config.yaml
vocab_size: 2979
norm_eps: 1e-05
positions: "rope"
tie_embeddings: false
init: "trunc"
steps: 4297
dataset: "wikipedia_en"
Each number is 128 + 32 x the weight over its row's rms, rounded and kept within 0 to 255. Layers, rows and columns count from 0. The size above them is the row's rms in percent of the matrix's.

# layer 10 MLP up, 768x192, rms 0.129, rows 672-707, columns 0-95
size [ 38  84   8  88 103 118 112 122 101 110 108 100  88 113 103  76  80 100 126 110 120  99 118  92 102 113 107 114   9 100  88 101 118 105  93 116]
[[ 70  83 169 168 149  96 138 102 112 120 138 171 131 184 124 104 130 147 156 111 106 169 137  88 104 103 102 117 132 129 113  72 129  97 120 144 139 116 140  97  83 154  83 151  99 121 112 151 145 149 152 133 142 136 144 183  75 127 129 151  78 175  94 125 148 133 130 146 173 170  84 125 124 147  98 175 127 106 133 131 129  99 101 147 106 142  89 110 113 139 159  95  94 121 141 111]
 [126 216 130 132 175 176  94  98 106  98 141 129 159 109 122  73 122  83 124 156  94  74 142 116 171  89 113 107 134 131 132 111 101 168 154 109  92 116  71 144 178 104 116 159 129 127 164  84 174  64 154  68 118 142 124 105 132 128  88 177  70 123 118 127 169 134  94  69  95 105 126 150 134 104 175  85 137 112 144 163 117 108 165 151 140 172 103 142 142 172 129 132 137 175 169 156]
 [ 72 134 134  96 109 183  63 153  87 149 126 141 119 202 119 138 100 178 202 122 134 165 131 167 140 182 171 162 110 128 127 155 116  84 121  53 140 116 104  85 130 147 107 117 116 202  82  96 148 147  85  69 119  96 123 167  95 143 132 134 147 108 126 129 130 156 141 110 142 125 125 119 111 126  70 135 141 108 115 112 156 154  94 120 152  97 161 216  92 142  64 147 123 116 146  65]
 [178 132 137  82 107 119  92 151 153 125 119  80 101 184 100 139 127 117 149 227  99 161  97 159 177 155  92 143 138 104 114 172 140 212 148 153 146 147 160 166 100 133 157 138  72 146 163  95 144 119 136 122 103 114 208  91 107 128 177  77 118 120 109  72  93 110 186  89  93  76 121 168 117 106 148  76 156 121 114 104 116 162 146 167 154 105 127 121 179  71  89 103 148 116 132 169]
 [133 142 139 136 118 142 202 124 117 105  90 124 139 106 139 136  84 138  89 153 149 120 119 147 136 106 151 184 154  85 135 170 179 116  92 130 184  74 133  91 105 115  96 108 151 123 145 107 142 134 143 116 180 133 125 134  61 150 158 127 152  71 127 153 111  97 151 170 138 127 132 168 100 160 182 152  98 126 157 140  99 118 167 131 187 110  83 109 120 103 184 193 131 145  58 150]
 [185 118 124 132 152  88  59 127 132 121 154 127  62  69 142  93 138 136 134 187 173 108 138 178 130 177 180 181 150 124 109 104 129 187 122  72 140 151  85 136 104 224 123 176 140 126 173 125 119 130 145  80 117 171  99 108 138 135 114  81 166 111 124 109 126 154 111 106 119 157 144 131 159 130 141 140 105 166 178 107 129 145 108 129 151 193 104  96 125  90 165 105  92 171 163 109]
 [128 150 139 142 148 141 168 119  77 127 115  95  94  80  91 142 130 102 137 158 168 144 145 125 137 164  99 127 189 144  83 154 124  80 122 138 182 118 128 134 174 142 125 108  95 145 150 134 131 129 125 104 144 152 171 150 138 130  68 105 127  88 117 119 140 204 142 128 151 145 124  82  79 141 186  90 134 177 102 196 108 162 135 173 190 163 163 119  98 126  69 182 123 133 189 149]
 [ 82 165 172  42 139 130 162  89 136 145 149 139 137 128  61 131 149  66 139 189 140 127 133 130 107 230 146 120 153 121 118 120  22 132 143 161 135 141  98 154  95  77  80 142 208 150 145 145 100 188  98 108  73 127 121 104 115 160 102 177 143  74 120 120 136 112 122 115 129 128  89 137  92  90  96 131 140 142 121 121 109 117 125 175 189 116 140 118 148  92 143 148 132 188 130 149]
 [161 137 110 164  99 154  67 172  94 118 139 122 147 189  94 186  81 133  84 152  67  80 102 109  86 191 146 123 183  89 116 106 139  74 111 109 178 174 164 146 164  89 115 130 112 122 163 152 137 109 138 153 131 169 122 109 105  87 118  95 162  97 155  98 142 158  97 151 104 134 143 124 111 127 200 134 149  88 109 102 110 132 175 103 126 129 103  77 149 116  72 147 177 160 135 114]
 [ 91 140 143 109 118  72 147 190 130 109 111  89 175 150 135 111 112 108  76 156 113 118 126 105  80 165  59 140 155 103 117  62 132 126 110 124  87 136 153 132 202 166  88  96 134 139 174 195  85 153  65 113 103 132 142 102  92 129 132 131 111  60 106  96 164 211 114 114  93 172 127 113 155 113 125 168 147  92 173 193 123 155 119  78 125 146 195 122  95 178 133  59 143 108 184 143]
 [144 152 146 129 165 126 109 138 146 120  80 114  57 126 120 155  24 136 158  64 104 108 127 128 110 113 127 111 166  83 124 104 207 140  86 184 187 109 120 124 127 175 128 100 161 137 113 138 104 160 127 158 192 133 183  97  90 142 150 137 102 135 124 142  55 113 142 144 102 104 129 101 165 120 157 100 164 112 128 142 133 191 129  57 151 129 167 113 107  63 142 178 113 161 172 108]
 [124 126 136 149 101  80  90 173 174  97 136 142  97  96 115  63 128 188 143  97 119 166 135 146 134 106 142 105 129 158  98 173 107 158 100 127 164 151 170  88  87  76  84 122 133 119 154 124 145  78  72 137 140 204 126 101 105  69 156 108 147  90 145 157 116 159  85  46 153  56 157 147 115 187 174 100 104  48 130 180 141 167 102 134 105 117 149 151 120  95 114 120 143 103 120 177]
 [ 87 127 186 102 147 123 146 144  92 117 161 107  96 151 122 178  86 132 149 162 105 126 195 173 193 155 102 122 133 137  96  92 117  94 126  79 129 124 125 111 115 132  72 157 151  98  78  84 150 163 103 106  98 124 186 132 209 122 112  79 107 106 115 139 141  89  86 129 170 175 147 128 143  75  87 128 181 135 142 141 134 101 123 119 121 127 180 100 145 157 129 151 101 171 107 123]
 [156 131 129 147  90 146 138 156 146  91 143 131 146 179 117 104 128 169 135 164 123 100 124 124 124 134 122  77 135  78 153 140 125 187 167 121 144 148 106 190 103  97 149 166 125 157  80  52 124 136 188 160 126 168 142 172 108 152 148 166 123  92 142 128 109 130 147 186 137  79  83 156 136 129 115 120 121 205 185 142 145 113 172 130 161 104 103 164 127 110 179 174 181  94  86  43]
 [168 120  61 119 117 115 113 107  94 136  91 144 143  92  66  65 152 194 117 193  75 133 117 240 152 171 115 201 139 105 128 106 162 108  98 136 120 242  84 138 150 117 111 151 126 172 134 101 118  64 110 144 153 109 106 144 166 119 140 150 127  77 134 140 145 203 120 103 146 118 127 143  76 140 123  55  95 147 111 138 148 115 128 149 141 100 123  97 166 186 166 131 179 124  98 139]
 [ 64 119 163  49 143 109 129 122 107 152 116 118 155 116 144  88 124 119 132 137 104 129 106 138 150  86 107 163 104  80 170 144 141 124 176 164  87 117 132 123 143 147 114 135 101 144 178 181 121 138  42 113 118 186 147 146 141  82  87 146  87 109 158 109 104 113 130 101 148  77 144 185  91 161 180 125 157  94 159 138 143 176  68  90 185 164  40  84 206 126 138 142 142 139 135 153]
 [ 78 144 168 118 145 172 104 111 161 145 173 163 127  87 114 128 137  80 125  65  70 132 126 110 156 184 136 149 102 108 127 153 127 144 103  90 155 206 114  82 134  97 106 135 149 131 106  96 115 130  80  89  83  52 166 110 121 134 140 109  83 121 121 127 140 164 119 103 170 176 139 222 132  44 180 131 121 107  98 125 157 173  94 181  95  94 127  82 144 107 134 119 121 132 100 133]
 [ 64 109 176  83 166 129 156 115 135 112 184 153  92 139  86 157 137 161 177 144 101 116 187  78 111 127 186 130 184  92 146 113 135 164 155 110 155  75 148 127 149 158  89 155 110  94 150  91 101 182 152 135 101 125 133 142 106 134  79  75 146 143 118 127 142 146 131 111 141 101 179  72 139 176 124  97 157 115 147  76 157  92  88 140 175 136  91 166  99 147  83 129 146 147 115 102]
 [191 123 176  93  85 202 106 162 130 177 159  92 132  91 135 122 143  74 124 126 108 138 135  85 174  80 170 132  85 117 197 129 132 115 130 140 142  89 131 193  94 136 130 104 143 117 152 128 169 198 144 138 101 127 161 159  97 114 150 105 173  80 111 133 121 111 114 155  85 133  93  97 155 165  91 174 161 154 155 152 151 146 122  70  84 131 204 176 113 134 157 174 115 148 104 152]
 [147 151 156  97 112  92  96 148 169 109 118 136 159 146 120 120  72 102 169 126 156 126 119  96 148  85 104 161  96  85 183 104 136 130 142 108 116 154 142 141 161 118 175 131 176 100 147  95  57 155 148 173  73 133 120 107 113 188 159 113 193  62 130 110 143 185 113 108  86 116 147 161 149 127 134 149 156 107 155 135 148 156 203 129 147  73 111 141 119 110 158 119  92 161 115 190]
 [150 101 140 151 166 138  91 161 135 128 137 117  85  87 136 153 105 147 103 129 100 177 134 189 149  92 150  70 195 156 122 119 207 109  86 161 116 115 125  80 147 128  72 118 106 157  62  73 124  78 163  89 176 110 126  72  89 101 121 101 147  85 191  80  95 153 136  71 134 102 104 129 107 118 110 138 112  95 135 127 110 187 197 127 154 102 168 120 126  88 169 185 117 166 106 117]
 [115 158  90 150  70 118 148  72 109 101 138 109 109 131 178 146 103 152 143 113 154 155 102 127  86 144  70 183  94 152 150 168 125 128 215 117 161  95 176  88  91 153 173 154 150  74 124  73  76 176  98 136 204  95 158 114 136 147 122 149 154 143 165 108 143 133 146 131 163  92 133 129 101 125 147 106 116 148 136 163 135 136 108 116 144 115 130 137 152  75 121 195 208 116 135  82]
 [101 113 132 106  87 103 142 169 144 130 163 120 157 109 184 139 145 175 101 146 143 163 110 136 146  42  87  94 125  98 133 131 118 131 145 140 137 139 134 127 157 152 139  97 117 112 128 177  97  90 107 130  92 126 137 126 106 169 138 147 142 127 156 157 136 206  72 115  65 138 161  92 148 154 142 129  42  76 124 143 124 140 163 128  65 112 115 148 130  89 136 152  66 151 139 133]
 [139 142 181 137 133 134  82 112 179 128  98 182 133 103 151 106 208 146 131 143  62 133 113 140  91 178 143 127 131 145  97  95 139 118 199 151 159 101 174  85 146 146 121 125 115 186 150 109 123 141 170 124 103 164 123  87 130  79  92 175 141 187 132 114 134 113 109 155 153 136  97 139  69 123 135 140 162 109 161 112  81 139 101 100 124 117 156 139 130 170 193 127  81 130  79 148]
 [147 105 199 190 105 164  96 155 164  92  73 117 171 128 112 102 112 109 173 188 119  95 178 112 128 140 100 167 168 121 132 146 128  65 126 122  98 111 117 112 137 116 110 159 190  97 109 156 102  87 151 133 145 110 131 169 137 128 105 124 128 173 141 178  61 158 142 139 137 157  97 168 134 149  96 119 134 182 108 105 141 219  78 165 118  64 136  70 144 164  87 129 122 143 159 109]
 [143 133 159 163  85 123 111 103 181 105  93  99 108 133 121 142 164 148 109 108 115 153 143  84  58 117 134 131 166 108 103  91 108 129 151 150 123 159 120 135 163 189 129 176 213 142  83 160  97 128 147 122 180 160 111 114 160  85 119 172 157 123 163 167 180 175 101 175  98  59 153  82 120 164 106 126 128 130 131 143 100 124  96  75 130 172 162 100  81 134 153 120 143 179  54 191]
 [138 191 162 146 166 144 175 119 128 155  92 113 102  82 128 132 125 128 175 138 149 182 128 189 126 124 141 137  89 125 133 144 134 140  96  95 160 116 135 123 128 151 104 103  64 171 175 101 109 199 126 132 116 137 103 148 112 144 146 143 197 173 123 111  59 111 102 160  84  98  92 109 193 164 111 100 208 122  60 149 164 145 148 121  79 155 108 186  92  94 162 179 102 146 146 108]
 [182 134  79 129 136 172 125 123  89  93 123 115 148 124 108  99 152 145 121  90  54  81 129 141 134 106 137 123 108  84 134 145 147 121 130 126 133 133 135 112  84 172 109  70 152 165 176  90 163 158 189 113 138 152 105 142  90 132 188 126 152 139 140 193  90 114 103 125 141  96 140  62 111 110 118  70 123 111 138 136 107  66 145 161 175 122 121 125 114 108 169 161 106 146 159  94]
 [135  86 118 121 117 107 133  98 173 149 125 147 151 110 124 134 149 116 127 121 113 135  62 206 118 141 104  82  86  67 123 130 138 150 103  61 116 128 144  90 121 124  88 167 197 184  95 121  92  89 141 115 128 111 151  99 146  80 115  95  74 102 188  72 136 139 116 144 107 147 125 125 110 146 199 134 117 140 133 142 111 116 185  91 115 174 143 133 137 159 177 136 102 184 160 123]
 [ 98 115 188  72 137 128 112 142 138 148 159 119 151  95 160 144 154  36 201 119  79 112 158 115 127 125 140 142 112 127 108 157 116 168 115  53 103 158 137 153 159 119  71 133 120 143 152 132 104 151 117 120 187  95 189 195 125 150 126 169 130 145 135 102  83 112 117 140 106 122 110 138 126  75  97 116 118 154 103 200 190 142 144  90 118 111 126 132 114 171 180 136 171 177 151 163]
 [140 120 169  79 155 168 129 153 157 153 129  87  73 159 164  78  92  65 192 116 124 122  92 113 198 139 146 135 111 123  99  84 185  83 116 147 150 101  94 153 138 131 105 160 120 149  89 152 104 126 106  71 145 181 125 114 139 112 128 127 173 157 127 133 102 127 163  98 156 139 126 105 126 123 157  77 135 157 152 134  74 109  70 211 102 137 155  68  36 106 121 140  72 159 107 133]
 [112 205 160 149 136 182 126 131  78  92 164 104  89 135 196 105 134 128 199 170 137 104 168  50 152 123 127 143 118 170 139 136  86 136  69  76 158 100 166 115 147 100  97 126  91 119 169 105 124 165 109 150  85  94 136 145 135 168 139 118 122  82 140 107  56 115 127 147 135  77 157 121  99 179  90 134  54 106 146  97 131  61 195  49 164 147 128 164 164 108 122 146 120 140 173 137]
 [135 159 148 126 112 144 116 128 121 135 121 134 153 163  93 102 118  97 125 105  94 133 155 141 123 119 131 175 134  73 157 148 164 172 146 109 105 179 130 102 154  94 129 173  69 177  93 116 105 148  63 112  96 110 155  69 157 112 133 107 185  79 149 143 102 144 109 133 120 130 155 167 113  81  97 131 144 146 162 188  82 181 117  69 157  88 133 158 136 122 139 116 110 122  81 159]
 [124 123 135 120 125 109  89 160  98  28 174 135 161 125 165 144 128 130 103 127 139 158 160 132  70 104  87 140  86  50 107 148 137  82 109 100 188 154 122 138 132 160 174 101 159 165 107 157  88 166 147 106 161 108 131 141 142 128 106  94 126 122 164 137  86 109 183  77 104 115 149 103 124 149 128 167 139 130 107 146 113 134 132 122  89 166 128 153 155 185 101  95 178 152  83 138]
 [128 169 124 147 130 121  96  92  77 150 107  87 186  84 114 127 145 142 113 170 158 126 120 127 158 105 157  87 151 145 158  86 136 100  74 138 123 122 168 106 169 133  99  24 190  92 209  83 117 120 126  95 131 135 106 134 141  73  94 211 118 103 117 142 145 159 118 104 149 137 100 163 125 129 169 162 166 138 123 171 106 181 107 152 160 156 144 109 148 133 116 101 150 162 134 166]
 [173 116 174  86  92 166  91 127 116  96 121 113 109 108 116 141  57 103 200  84 130  71 104 132 136 136 138 115 113  93 156  70 196  99 154 145 150  66 120 127  94 132 124 165 170 149 138  69 119 162 126 117 118 156 155 123  70 140 181 143 124 167 137 137 194 142  88 168  46 151 112 110 161 188 169 105 139 101 108  62 129 103 102 136 146 190 132 152 127 111 161 151 115 105 110 137]]
# layer 10 MLP down (transposed), 768x192, rms 0.0322, rows 672-707, columns 0-95
size [ 47  92   7  79 106 111 108 114  95 102 107  95  89 112 106  76  91 101 119 112 115 101 110  99  94  87 108 106   9 106  90  96 115 100  90 125]
[[136  91 143  81 108 169 142 161 176  98 156 105 153  91 105 129 101 111 116 120 129  96 133 139 119 133 144 118  99 122  92 112 162 112 119 112 142 166  56 133 154 147 114 140 152 190 158 116  88 138 103 133 128 120 153 118 112 105 138 139 153  73 128 108 101 108 106 153  67  75 155 115 144 124 163  88 122 131 183 179  84 147 171 115 135 160 210 122 168 126 185 245 134 148 171 121]
 [139 134  89 148 163 134  88 136 110 112  79 145 154  83 128 129 140 184  51  97  88 115 127 126  42 102 203  99 101 107 115 143  90 130 110 148 122 149 126 205 136 127 110 122 179  81 127 122 139 110 113 153  96 129  87 183 160 110 125  88 177 171 141 115 151 128 138 142 175 131 160 161 104 130 155 144 118 155 144 109 170  95  89 120 136 158 134 136  64 118 123  74 117 144 136 103]
 [113 132 140 163  92 134 119 126 167 119 157 174 139 159 136  94 122 108 138 121 174 173 153  90 124 122 124 137 102 142 126 153 102 148 138  47  82 100 133 130 137  93 148 108 105 113 102  93 119 133 119 103 140 141  76 132 162 161 118 146 105 101 121 139 148  84 131 189 139 127 117 111 146 145  87 126 138 143 119 118 102 108 106 166  66  87 170  94 133  96 121  89 129 102 101 141]
 [105 186 152 169 168 117 142 144 160 118 183 169 132  98 113 141  88  94 137 130 113 144 166  94  57  80 125  92 151 162 121 139 153 109 117 117 125  50 161 159 100 111 131 130 164  61 204  43 121 168 132 157 148 152 103 142  98 146 128 155 145 124 118 165  76 160 110 149 133 121 106 107 161 118 161 120 132 160  88  92 171 147 146 110 103 135 137  69 136 112 106 127 147 158 104 206]
 [ 41 124 116 134 128 118  92 114  80 122 113 144 108 151 137 114 108 157  70 120 154 192 149 169 140  97 162  80 109 119 191 127 158 101 111 113 128 113 169  59 127  75 129 160 159 108 106 173 203 101 158 138 166  77 140 115 121 122  73 142 158 123 152  98  82 199 100 143 120 156 124 153 125 134 142 144 111 105 131 207 119 172 130  89 133 112  75  87 130 129 166 126 135 133 172 104]
 [127 110 149 145 116 111 100 119 129 134 132 102 107 110 151 166 159 137 129 117 122 143  82 118 116  64 134 108 160 153 169  99  66  84 143  99 188 155 118 106 109 130 101 102  93 185  94 170  88 117 154  80 143 161 128 138 140 158  90 124 142  56 147 126 160  67  42 218 141 188 142 127 137 129  74 129 122 149 149 122  88  57 168 198 111 166 114 149 110 156 120 152 167  93 141 134]
 [135 147 102  97 124 101 129 114 100 122 111  86  94 124 117 134 124 154 135  64  83 186 113 152  93 170 166 104  71 182 100 103 114 147 130 132  74 177 151  91 123 104  91 101 110 184 159 119 106 135 133 147  61  98 124 173 170 120 142 135 110  75 105 128 133 124  97 156 178 133  57 119 108 196 101  77 154 172 118 127 150 131 135 106 117  98 101 109  74 151 104 132 115 102 131 158]
 [107 132  92  86 134 197 165 130 157 108 160 103 123 148  77  90 135 107 107 134 143 150 131  83 114 145 141 138  89 143 128 106 165 119 131  90  94 105  98 182 157 163 122 132  96  70 110 146 137 136 146 136  99  55 167 140 113 126 120  82 154 103 116 105 110 156 176 151 113 153 136 202 120 138 160 118 108 140 141 140 137  91 137 118 129  94  98 143  88  97 146 144 181  68 125 156]
 [188 112 117 135 125 178 105 140 104 132 122  51 105 152  61 148 110 148  86  86  73 184 122 116  82 137 159 141 134 140  66  92 156 141 107 153 156 125 145 113 137 155 140  94 152 155 125  68  88 148 124 135 123 177 136 165 161  84 146 101 155 132 173 118 214  78 154 152 147 125 135 115  80  90 119 105 124 164  93 103 126 108 107 184 128 103 185 116 188 139 154 127 146 136 187 142]
 [149 128  98 134 127 175 105 110 103 102 138 150 154  78 127 116 143 124 142 152 109 114 136 151  91  30  92 157 129 112 156 115 128  85 129 140  72  83 147 171 118 113 199  77 111 107  81 168 106 120 137 137 108 105  69 160 119 102 133 146 162 128  78 148 132 135 184 119 133  64 117  73 145 119 188 134 137  92 162 105 170  44 123 105 109 102 164 149 158 123 169 136 108  66 195 112]
 [ 87  66 128  79 165 133 118 111 156 141 154 102 123  74  90 127 104 103 122 112 104 133 147 147 171 143 147 115 127  95 145 158 129 111 158 157  88 113 112 177 103 137 189  80 116 134 142 140 106  90 130 166 119 163 125 193 156 128 113 160 178 134  95 106 151 138 177 148 116 155 125 157  68 114 139 136 120 106 163 119 152 157 132  97 147 118 144  79 192 114 157 170 137 118  65 112]
 [136  94 136 148 114  84 122 117 152 124 152 106 105 110  79  90  82 154 131 122 115 177 159  46  78 149 133 106 123 132 124  80 160 185  94 115 190 101 163  95 107 123 142  88  52 116  77 184  79 138 151  83 131 156 105  89  99 141 158 166 134 163 145 127 120  99  98 107  77 119 127 119 137 123 106 150  91 170 141 133 118 120  65 212 150 103 118 125 138 169 129 184 170  90  74 147]
 [148 121  72 115 120 117 209 168 146  91 157 116  97 137 124 175 138 104 151 114 168  91 152 147 131  85 129 106 174 125 109 129 134 137 231 126 185 170 102 127 136 110 140 124 135 133  81 127 155 130 176 146 165 182  72 164 104 131 127 118  82  98 121 118 107 177 126  57 150 138 157 135 191 120  75 144 110 128 106 132  42 146  84 108 135  90 124  59 102 122 106 110 158 145 178 173]
 [ 87  97 138 149 168 152 136 107  85  92 185 107 109 164 134 190 168 137 113 140 163 157 116  83 145 149 151  93  61 167 124 107 131 113 170 116 156 151 118 131 129 137  79 171  71  58 160 110  95 135 149 125 165  83  85  96 145 148 115 162 143 150  89  24 188  76  93  87 115 140 140 132 117 150 105 174 120 204 124 107 153  71 154 116 121 105 108 141 143 138 100 176 137 160 139 128]
 [143 133  41 138  87  87 159 136 129 111 104 124  89 104 120  74 104 189 119  85 154 131  99 136  66 112  98 137 138 146 165 120 174 139 145 101 164 156  96 110 175 119 170 197 140 138 114 121 148  90 117 181  80 116 115 108 131  75 104 138 115 141  78  90  89 138 141 111 150 137 146 103 124 130 108 106  98 101  87 101 130  75 122 114 164 130  96  81 172 100 107  76  93 131 124 102]
 [ 70 136 135 123 101 147  96  89 167 170 208  69  99 123 128  84 161  59 108 117 179 129 196 180 159 141 112 109 158 145  98 169 101  86  96 139 152 116 174 105 144 163 124 114 153  75 119 129  70 104 166 145 170 131 147  96 134 184  77 127 130 129 180 105  93 173 121  99 116 104 152 167 115 171 156  78 139 133 173 100 114 116 134 186 113 116 157  67 168 152  82 190 165 142  93 163]
 [129 149 166 126 101 168 120 147 109 102 148 210 123  75 145 147 136  99 183 151 135  95  70 158 147 187 137 126 150 111 162 116 123 172 136  98 102 115 125 103 143 116 178 144 115  84  50 167 140  44 112 149  98 101  79 152 140 201 100 159 105  76  96  76  94 118  74 176 184  98 201 123 151  74 134 135 105  81 111 110 178  91 123 150  82 164 136 124 100 108 127 163 105  93 132 149]
 [215 175 110 134 121  73 149 140 142 140 129 101 123 131 137  81 136 143 175 128 137 104 169 111 126 101 159 139 129 185 148 109 125 110 120 163 154 138 125 177 108 127  93  94 146 113 140 152  84 153  78 174 101 155 170 139  94 205 109 131 156 112 201 127 110 150 130  73 148 197 107 199 163 122 130 113 119 184 141 144 110 112  85 114 160 124 151 119  76 129 163 113  94 154  92 140]
 [140 125 131 133 180 114 133 108  77 179 162  83 115 130 134 143 183 118 129 134  95 167 190 107  68 124 141 112  86 126 166 180 121  77 143 144 180 140  95 113 114  84 124  70 114 147  83 121  96 114  77  96  96  80 179 166  89 144 133 108 144 166 176 113 108  85 126 156 122 104 120 152 120  76 157 163 138  95 112 130 104 159 159  84 143 126 136 110  92 106  87 160 177 148 151  99]
 [176 139 101 148 134 134 163 127 135 159  99 124 166 118 119 174 104 132 115 115 145 108 144 112 137 168 154 162  98  38 115 128 107 112 163 128 170 108 139 147 161  93  95  86 118 102 100 159 156 183 120 107  79 109 143 126 115 166 184  83 100 101 151 104 113 153 130 107 170 114 121 153 107 110 108 175 147 121 120  69 140 153 138 147 146  97 101 140 147 114  99 115  73 132 129 115]
 [134 136  80  98 160  75 147 125 154  75 128  96 125 138 102  97 137 162 131 182  93  79 154 171 163 153 142 191 123 100 128 198 117 116  88 161 101 150 134 104 114 156 154 145 197  81 163 139 115 114  99  75  74 123  91 125 119 119 134  76 165 142  45  99 148 163 125 101 137 201 162 106 133 109  78 125 137 165 173 113 154 151  87  89 132  81 178 143 157 165 136  83 143 152 148 162]
 [118 117 118 127 150 143 152 123 132 124  84 119 123 217  99 167 130  61 143 119 152  91 111 156 135 120 149 154 154 147 175 146 141  94 154 117 147  86  95  47 142 126  80 135  64 147 125 186 166  89 121 161 128 160  84 124 173 110  68 114 140 195 119 131 153 100 151 101 140 111 113 157  73  78 132  80 146 133 156 153  95 150 137 130 107 126 165 168 129 110  92 144 148 134 101 128]
 [142 148 122  64 135 106 203 160 127 144 135 136 153 164 194 184 115  88 109 102 119 208 122 123  57 111 120 146 115 122 125  70 104 158 171 107 134 158 190  87 118 146  89 118 137 168 187 189  85 142 125 126 160 145 136  81 123  57 116 150 107 130 119  53 157 153 131 177 174 113 151 112 159 141  91 112 162 189 102 158 117 148 154  95 188 102 110 157 137  68 116 129 104 128  98 147]
 [131  82 147 141 171 133 144 157 126 124  93 100  61 136 117 191 103 153 158 143 149 167 124 141 103 165 107 110  73 145 185 151 123 125 104 109 179 161 150 201 106  95 165  78 125  61 160 170 128 110  92  71 180 124 134 130 132 136 127  77 129 170  76 103 157  65 180  64 150 129 152 162  98 149 115 135 121 159  62 136 136  73 168 152 133 107 114 121  90 150  67 112 122 168 155 172]
 [106 134 134 176 115 137 166 181 143  61 120 159 164 167 113 143 147 138 178 161  97 164 135 157 169  99 107 112 161  76 151 148  99  82 155 154  36 107 175 130 115  59 122  83 125 103 167 158 170 142 122 186 116 121  90 152  96  85 153  91 118 143  92 127 115  87 123  87 134  72 116 106 124  92 122 139 165 152 142 106 166  49 155 161 104 154  95 116 124 115 104 145 105  85 136 123]
 [ 45  59 129 131 115 168  86 120 116 149 120  43  66 143 150 144 144 187  68 111 122 186 177 141  85 137 154 125 146 154 146 139 105 132 203 170 140 135 145 181 140 106 112 174 147  96 124 166 132 144 147  92 181 140 139 160 135 165 105  85 183 160 133 121 138 127 162 109 131 136 147 148 101 149 122 114  84 137 148 106 114 110 116  98 113 167  78  95 105  48  98 147 140 147 106 127]
 [152 118 115 149 174 133  95 109  89 156  71 148 105 106 196 154  89 171 149 172 118 110 147 142  55  64 104  81 159 158 111  83 155 151 115 103 106 166 131 159 192 133 121 130 155 139 143 135  96 178 173 134 137 180 131 136 146  87 123  96 120 143 119 174 159 135 110 176 146 124 158 179 139 174 139  90 151 107 132 120 102 119 109 146 131 186 101 110 122 141  72  90 124 148  80 212]
 [160  51  95 124 111 165  73 185 100 117 134 103 140 128 137 144 145 102 170 155 104 108  99 105 142  96 181 132 119 152  90 174 169 117  75  91  65 141 159  84 128  50 103 119 119 143 133 184 114 140 136 105  75 200 108 113 108 135  86 118 145  88  84 102 130 143 199 124 133 144 130 111 159 118 162 128 170 181 162  78 112 112 108 122 128 118 130 171 138 170 130  94  96  74 123 175]
 [ 97 149 176 106 128 121  87 119 177  94 131  87  78 132 104 100 134 167 121 159 133 103 163 128 176 107 120 133 195 201 129 113 144 119  97 127 130 137 113 133  74 116 126 111  42 108 122  98 126 168  88 144 140 108 136 143 133 100 167 160  93 115 127  94 137 152 140 157 121 143 142 129 106 168 131 114 129 108 135  60 116 140 152  57 157  84 127  83 153 119 104 134 194 122 110  80]
 [203 146 152 183  45 171 150 154 205 162 144 131  97 157 140  92  99  97 171 196  87 136 101 102 150 115  91 139 113 116 137 149 107 153 126  95 110 138 116 181 151 155 107 102 222 158  93  80 136 128  60 118 129 126 143 157  94  95  92 164 154 159 128 193 142 135  85  99 115 140 112 124 120  74 150 118 130 129 176 171  90 115 163 159 155 153 151  78 116 173 122 128  96 135 154 137]
 [147 132 139  96 163 176 151 143 116 108 133 124  69 131 145 150 118 116  94 147 132 144  75  63 123  87 180 140 165 151 170 139 124 112 119 191 158 175 117 140 132 156 170 118  91 141 148  74 131 149 133 134 127 138 131  98 109 121 113  75 116 126 123 123 103 122 161 102 172 115 128 100 122 109 110  96 153 172 160 150 120  82  86 154 160 126 151 123  60  81  73  66  90 102 189 127]
 [177 154 154 140 154 122  84 138 169 125 134  98 177 164 111 172 121 141  71  74 105 153 123 152 133 115  67 106 130 132  82 119 149 139 114  93 109 119 181 121 159 133 134 166 109  90 167  99 150 156 124  90 131  76  86 128 152 174 138  84 184  39 178 118 121 131 108 122 141 134  99 181 127 118  76 159 182 104 166 112 130 136 172 103 100  73 103 153 120 117 105 148 118 120 147 121]
 [121 155 123 106 164  78 154 115 134 142 123 157 120  97 118 104 102  57  97  73 158 135 164 134 147 102 160  82 101 164 139 126 177 161  76  85 169 112 104 128  98 143  88 156 156 186 141 105 134 127  75 148 166 128 117 163 131 122  53  92 132 165 149 115 170 150 137 114 150 126 127 153 175 221 143 174  97 119 167 187 163 162 102  98 156 114 122  82 156 108 209 146 105 182  86  99]
 [180  75 189 163 176 100 119  91 104 128 108 104 103 126 182 143 207 115  83 145 140  46 158 148 148 129 127 161 117 120 146 121 115 177 144  90 133  61  96 142 134 111 191 116 141 154  95 126 106 149 170 126 122 159 110 139 100 146 130  80 130 142  94 109 124 125 115 144 148 117 147 157 139 150 100 136  93 149  76 105  95 101 109 128 125 119 150 104  56 121 103  86 138 180 170 101]
 [ 67 104 113 145  96 135 132 112 107  74 169 119 168 136  84 130 156 156 132 136 130  90 160 130 161 107 114 115 116 146 180 183 151  85  93 132  72 112 113 143 156 107  96 111  91  95 130 114 104 125 100 175 110  91 142 159 149 128  71 168 122 175 158 121 137 104 154 101 140 167 172  83 134 133 103 164  81 128 137  96 142 119 134 126 114  79 185 119 149 153  99 137  71 140 133  62]
 [153 108 134 143 155 142 147 127  61 130 131 125  95 132 105 134 126 132 154 122 132  83  86  78 102 135 126 144 118 101 114 115 114  87 189 178 187  91 108 168  62  98 119 125 137 113 147 102 146 106  80 139 122 165 165 109 198  93 126  48 116  95 112 174 117 104  68  82  88  97 101 150 143  91 109 147 123 149  82 123 130 100  69  86 133  77 143 118 154 146 120 136 102 168  80 142]]